From a checkpoint of a small transformer trained on Wikipedia: rotary positions, no biases in attention or MLP.
Each number is 128 + 32 x the weight over the matrix's rms, rounded and kept within 0 to 255. Layers, rows and columns count from 0. Numbers have three digits each.

# up: layer 9 MLP up, 192x64, rms 0.19, rows 19-49, columns 0-63
# down: layer 9 MLP down (transposed), 192x64, rms 0.179, rows 19-49, columns 0-63
# gate: layer 9 MLP gate, 192x64, rms 0.21, rows 20-50, columns 0-63
up19:128031162158130085177102134149140106161110193081136068072134150110159146086061145139134168128099100139072097085184095162152170128126170125165096108079137151105143119142097126206114109065080139
down19:133177134196141129131057150146112149220122136146089129155091109161114066176096157086118116085141144121132192116096167093100114115149120102162119187124144170114134181112146130120136163161120187
gate20:151142172186111142131124052084130125121105142108121104051080187139125098107085130133171108116136091129192038112176113113133151185124138134157115151116111179131093106134084088155170113130101104
up20:110107111126169169057141123111086089164099176155111068118136128107114118115196122157138104137128093147163110122107094074165118165114202127136150112082118083122157133079140089139160163125178053
down20:159157139165099090119117114102111115083102115086117104145139074098128149113180125138178089101138174083118119116191146097136167130059088226127174115084084105121146091089167165180130115175113142
gate21:112095153114209127156133145212213103144213154111100143131119149136179142123052062126098113052157168162151093121097164096177134066162111120108085170145143119142111095174152109165144115183135165
up21:139067146109072147097053085030110100090141153132101157098141124124112145087178134078098132099152089118135142111087125176104146158106107147122110171143123107036079143146155091133051098088124079
down21:097143084130135094128120145127091147116052077138199156111129151169167077099103155145111145167188129076093149074099185180165075149110148102111124126117124160135159163148123109054157248146116106
gate22:045161165142114150160127128144133110144159154140149129177072173151193149080154098143108089147125083096141084082124170118112168199112084154118131111141138125111147126093129106103146089124121125
up22:115154119150127153112121114111143174123116095080162111137180101149172069151120160155116120075140098092120114156081125112177152108167128094105096143137122128103121135150143184071093098116103145
down22:092070135134156156127166076094152151143153159127131123128120106119164090097116163132136117130128090075132130136085167098174150169135116142108132183144134086121120090107089111152089069183139061
gate23:105141154061133125147156121110130117160112130163155077070079123115095104100173090125127110128069151064158139138141192140144146208135121090128147147139123115117116137108091119128150139130111108
up23:136138092117089112097203148145138115120080116104151184090130107101101193148187112128155143126098156124093067139106100068095151172167152158127147131143147096166134112186145128134182142135169134
down23:134089144193167130093089110129099187118122119109152086183122155108119188127137099120102156170145115141070151117114142144140153082048091107144118058102144137119121136114157089102169083123084077
gate24:099133117062162120131050193156102123152116123102108134109163157076121152111144147121147134195097157176150217108134117082119132111139105092099135092110138100173112109153132141092114147110080074
up24:176101132148177132154120189096150077160117120165154121068123139154088177182168048171173067157118101117139078166078116112083068124083161153197140067106162127094131133141141128109082167110144102
down24:149139153105136094143172130098138137098108120141143137180147114119128119064151102186057084105164110168115084141157142130199133108046094052173077139173133067182147150141117096126161106146107168
gate25:144121115137125158124098115091116110104187157144113122091139103122097121177136121106096074114208153202138105168065101138156153130119127177120086139156139097118151054160118062124046116104189155
up25:170177156107138145090139158189133152081129100122162131165090152166032154127138102119094093166095096114136125152115122145178133138108134136099071149154146082120106141128056135119174147169136137
down25:130102110108079138150165125130129116162174094091130125146199162129151142107079107111165134155184103152115106155174105121142159138177089084128135086161135103104112093163187098129096120146115068
gate26:079140115123170138152123147153111154153149093114104184145135147129126176080136155103141123114145149166168143207182105140108147077149183126143133161141122131128152140171195087126144103160108169
up26:093113149087106148152123154142082138094139173138180089092108064185128139152094124137132147136152133106107153134083101144154077082172144146130108090095108163114149108172119109101145100178152144
down26:104119112089085144070084153120125128123143140134126172149121142131152093103135084136129169146101180193131121122131113142105077134150106064110074138147133112107167102095131076147089101121109124
gate27:107176132105133169156135129156100155098102173155114151118148131156111137107119156048150113118151157117104126138130125106114184106111050090133144118156176125121173113120078101137102094223093134
up27:125177115143146144131155140165100133115190108126158126087141130131130113154162180102119143092135106118142138095139076150097143141143128079121058114119177141089141126162128081137145209102105160
down27:106159098068109186120119146160114121136075172119100169135124123119156187106126149128094098147171103164095125124137173157137143088091175112122173116156096113160187172073135152126137118149139091
gate28:150140181106110132156147173140124145058152088114170194152147130089105158138177052145177107103144071148101124080137096161142123089071095130132060120175168139138107110126183107094113129108087110
up28:221130155154087113170164141135066147180086151116080106123209152158132084079133132136132099103114098149107099172088103130222144071163130167112092078119163194119135131139091138081136125104159104
down28:174128146064184212143130110074148113179104090157126141135164086120120185136137145100118085130179139126111135121163196079164090128086176132101110121080090131117158156140179098122133173117130083
gate29:130080142177156111126194133082077115187107116163089152097145123133130093112115097145124152129107117112083122119135148111092175083119097124034148064160178111111167118156119137062067122150181104
up29:147162143093128028097082062115046115097133074160091140180130154114160158128134183140164133098082125159139171122132112092166153152169124129125164135127078185134100177134092113137097117140070103
down29:091107187162205128182171183112142088151143090109103183167177176095108092086099135135169154037125136120105140161088108105143109123128108103078095099121156108144171091169172144096105196127145136
gate30:060160136122145145154102118172172131091172132126106133116137113140084069126183121134108109124149151119160103118125136118169136133131083158050176103174184154124123111148114057095107115135156124
up30:126097155116127128132132091111082125160115140167157040152135129155151126122143056083136100089172160063131161112135136121193130147153112155139129141101078138086122142125102120069136130114134105
down30:118121122158172131153108182170159107094152123126137130155124170118082088122113117153122127117133086122101136139100127106195089148084142136155113162064143109097127114113209097060152140167159074
gate31:143109071084123111107142144149098109152112155114130090122110115114169121133161143133155089169160100163108099099068155130163191113089094087150086142152111106131112149142121138192129136104117135
up31:174140156093135167113144142112090152089116125153133149173166090149140151115132161142148110143140126110089082109153182146139159105086111128118084196094101145060138136163107199073146113103064133
down31:108128112196146073149128134132197158138135146119130111100058159111133136111133091155144187122154142113168129123135110128077097157228137129087159115120112091191110087144107100180112051153188123
gate32:085113112125128167127091174165118186131169182122139126132135148115062134162143164177165121106134079136101141156108163169086161178122130095120142193167135058116168104105188099105135128164059189
up32:063114116143083074126120161100124125138129137112132147103148090197154059147193197115149105091154130182153080153147111174096153118075136120108096168114115133173179061137093072147129112095097105
down32:173184155153086145073083152120147112134103138155167158155138139044167052131109122124143161156196187148098117175086133125086077124143094180146128110046171162173094149122109166145108165188098135
gate33:092147148121143154149151139038143192075109138145130177184063113058102127096141138126113119146155154157144116128114085097152128146132092138134043161141095218093096073094069101152114116112190164
up33:187111105106122144129156117143174057153112091131163159101084122165146142086113168126113044121171145185150149097126142110157148112126139141127136098104133086089185167177096191117096187039105095
down33:144160159129141166135100094114088171121124166121128135153130108185133116170130141146114137112082099165151104146073139142152128139193112163132139108210148134137106114150084134118136251129135156
gate34:175093082162113114113165121133170073111103174090151181096072104052177158143115136130176137090161132163113110139136135145090135077097186121105140097121144164128142140082145123161116133120168140
up34:179167115104178167101192122149188142126110172132092182142130148192177161110099045109095096114132085133149156080126182141143123142135109156165118184096135080135065094110159120109166115106126087
down34:097108142130119116122097099080132140152171108132166078119092137048126100084139212148110150114102087112141149147158110137042126114108213126127132131192115121075110157057087170162120157083127147
gate35:106126105103101067160104119119121159128166113125143175156068067123118107091159150122079122039150137175056160129137139125112118088125105124116097161170086140072157081125167049067133086082103113
up35:123116182119148138101162030120132146176107156096194156158136110072165078097102171125177116146117145178143118212073127055114080128097107164123126131120083148156152153163154133122112169101110070
down35:138130175099143160104097155174120124180134142056130112112119161083170216074117135040080179117104148140183099115184136077177113141140114200108116153129161098095158128150127114168174139116108078
gate36:110091142148156144218119085130118153095179134055080126115127131116110171095104112140119151159164067170140101107150160048171132117136169136109204179171140149096101139132139075107131164100151121
up36:124125181108157122122119108134101150115161132068120114086171105144090091103112142148150137161118118146127136125153099075138103140167100130091130245075127119132121149174194089099133112213130145
down36:097143138132102101098149152143100145129165119067097103181152176180163164092172129115177193146122073110114170188120075112166125155094118138086106075218118129155094108133156142082132216130087100
gate37:108173145106108157184153118065119092117124091117173139135100078155157120078093169156128061110060099170119135126073144096119131162076150075096089144155112143171139172177105121123109128128199046
up37:109079144196116121154157133095125091088119099124124136136065087184047168142171108118124126108129069147114120127098140174116090089146170095145209198196175167166147139160090158106099165169143136
down37:164163159077103122120179129103086152102105160123143216192096124026065140145163081109169105156142186088116122134123172119104144134075087129101121133109139108193129139120108159113120066141145143
gate38:116130134097134089149138139172097158100105121045107137136166140110110088120174121157186125115150133110126118109155117110079126158110137149104090170114184127120131115147183127127180157084111165
up38:120135080129171160073122092110093087105176155104089111095119125176115122112073110142151188116129143094082117117108125087118106122101163161107128096126181115128144126162133111143146138136131093
down38:139089155148121090167159156136079187102118118084145144128172090171183165175172153159143127130092110178140138140124074149126154147135141148107098091188181149139153140165161125105169145075116158
gate39:141102080162108109098108121101211081115126184049077159108102129166117104131102145123154090157149150100158105130147165119110118113135121117077073153090117174143110062110093085139103124128113094
up39:093114113103175146158108163136116089091166171141140108174136140147154154167090115094104119141090159137099132119103148170181158151087144113170188115150096061117145100137174145097165130184208120
down39:117126151112127134113080106116098095105116123164125137116151121062133131104100129205090093067183160160117135099128107116091106064192076139108181152133095098112200165093168123115109138162176160
gate40:095124095121120118062122088164124093146137152143151118153061157089100100133108072173130127111121141068164127141174180131130093146138154113173151116092077135065119145111105107107132125153166107
up40:095133176135107137110054100156165099162153129124111161118171152129117175152165193181116129145102137161068142137132148162120161143069052136112160135165139118158171121132113140133148151117104198
down40:148058114116160153161135104089126082103103137141160100096133075147151115094116129129143157083166100166161128131135127131173151157108158099134087111167130142106145181167122128097062216116163103
gate41:150118145085103112149146170180129142089172186109150157110080117151093129141126131208169100127099147157102149123143164112179148122141129115078137136093113186158143099186137103119106142164100121
up41:199164140181070158125109095094149072149115151130118144115113107141105093181149144162178111145167169128150155153134185056128189172118159123070171075128047113114143153139159127153129109147190137
down41:102087137111154099161191165108164116102112092130095103091160149114099092114127088125117151213123168163138102134049143155115100077139112149171079096091134149169132115101138105072129159138178129
gate42:110108158058109114147179122086138151177193186125062096139124103166060142114118098095091097137139107135116149154117171167162148104197113119125143077152132140146157113125121158089126131130105089
up42:141078094160115120138177143122101143106112183189121174124125128074140185090138101163089138095135112161126150103143093129148100130158128129113120114086131060186108149076145160066089148071115094
down42:172134134145109152135125160147115126143149064132103129069158149143154136168128110107127114110140092154141137153119178163098128080084100094157056150210126132135172131159173111194161102100148105
gate43:094065106122178130161124215135170131127097068108144124127112110123095055128082138151130089099144106111170110150184135156167122096108140099185075111132052089105169196139071119170145138113117051
up43:118146169152176174120130107077149078105186121120118149164098177129137123155075103076057167099104184082143187127116104115185206118091162140120098088123121120137100150144092134143121134141131135
down43:091126175105128163165060129156164192079118179149176072092145087110106091156163099166106137127114114164089176127127149190105070125129091145150159157088108121142132114129123163097141146187111107
gate44:147191096118152124159170135097205136067137138069146159112137104093064088123136163117181089110171093103162194115143111122156163107177109134130151165128150186159156115129118149082108131096128143
up44:137163148130103106149113167149138159113196166172094109183154189114148140064095116116148194192162148170096133147143195117112116120120138150086130090185111154158115108145197164110113130119143104
down44:127092157140109156111153117140134158113098166092142144086117097131161137123116205157146071088163120085123147101129070087176150137135130156158161181146131171083111116082080086135095222146128129
gate45:127132088119153121134046078145105169078144147077099161113118186086103035086161117116066118098094084116095102121110112104198102144179122126142146183170126120166177168121113151118120096106113118
up45:117109129127120107102107102174152141116177089131138081143079166098161101142125146163057139156144083137098151190149117100138042103186110158099182091182080140140114101093115080167128132089145149
down45:147087139091077075154160136178145138077099169146094159127129132163158145149094169150116080122125140077134196153129155111188108114182178164156137161109175135157121114102108126167179126096168147
gate46:133137148156111122121154143117085128133112135139128137120089149078115147145043175182070107099127119099144179111179094134102093172171131060148064136175083118071036086136139064133092117163135192
up46:168107114106183138135156085112141130141134208154136205126169084135089137120159148143119115122125055134125150129139112121137126111095170131153110118092133129103103071064136160150120138124127078
down46:106160142154063150134176110095140114130140076143182134097081135060133116181075143143103161106112123131102116110083107133158130178128059140174128121102146168177095154135119125106177060165083116
gate47:141142161175098157112150096098123069153141099111084135140121163161073183067133138121123054111127108171097113130151099079193131172121100157095113131173139076151109181063136126142174129119122168
up47:167159130082167160087157124136170170111151100122126111093121095113186155130169135133118116082126149170111114172139046120152143157063155153144135174132177164200156096172107042132129170155110161
down47:143140167094179132146102163165145168163124109127079128150131119174126147105128103175160063131129145120152210130096144124140094128100133159166144188057070135117101115149130121123117141235129073
gate48:071127167105131170091084116110133113090096108066132090149144138125085171132087073073159129126115113062141099165172163097219166144099139104145102123131062129149062155127154160104181195087158107
up48:118127117174123091093121106133113090133117106142130123216150132132106122120094095112152094112145123102125125134111166103137095105110167111130162116166076169121156164130050120071145131155096073
down48:151165081096143120143118115117140180168111151131162160172138092121138096110131079137067166181159162156129118136147107095094115109138102092122116085111137131135116154157107087095088062143142106
gate49:150177122142159194144127152092106133133141156107219110197144098145136159082101084078147160143119160132103093118118100112104165126190139097154095132127102172179182165059134162105084124142148165
up49:131112173155125128125115078111125100124174134147158136196129134110134068127099094076067100177116142102150126093076079166110132052153079199139147113154129028108128108125113049094151120079138132
down49:167098139148125098157059125097099111128089101088119102092148134164088120161169107152142114064107101130122097155164095097121144187080117167163103093198171083154126105040142213137189178159139107
gate50:104104103140115080120126173127163113157126107119107167098108190122106114169108127111044116134160133135118136092127161122100167112166090129149097135117130088121173048149099125158161109127130122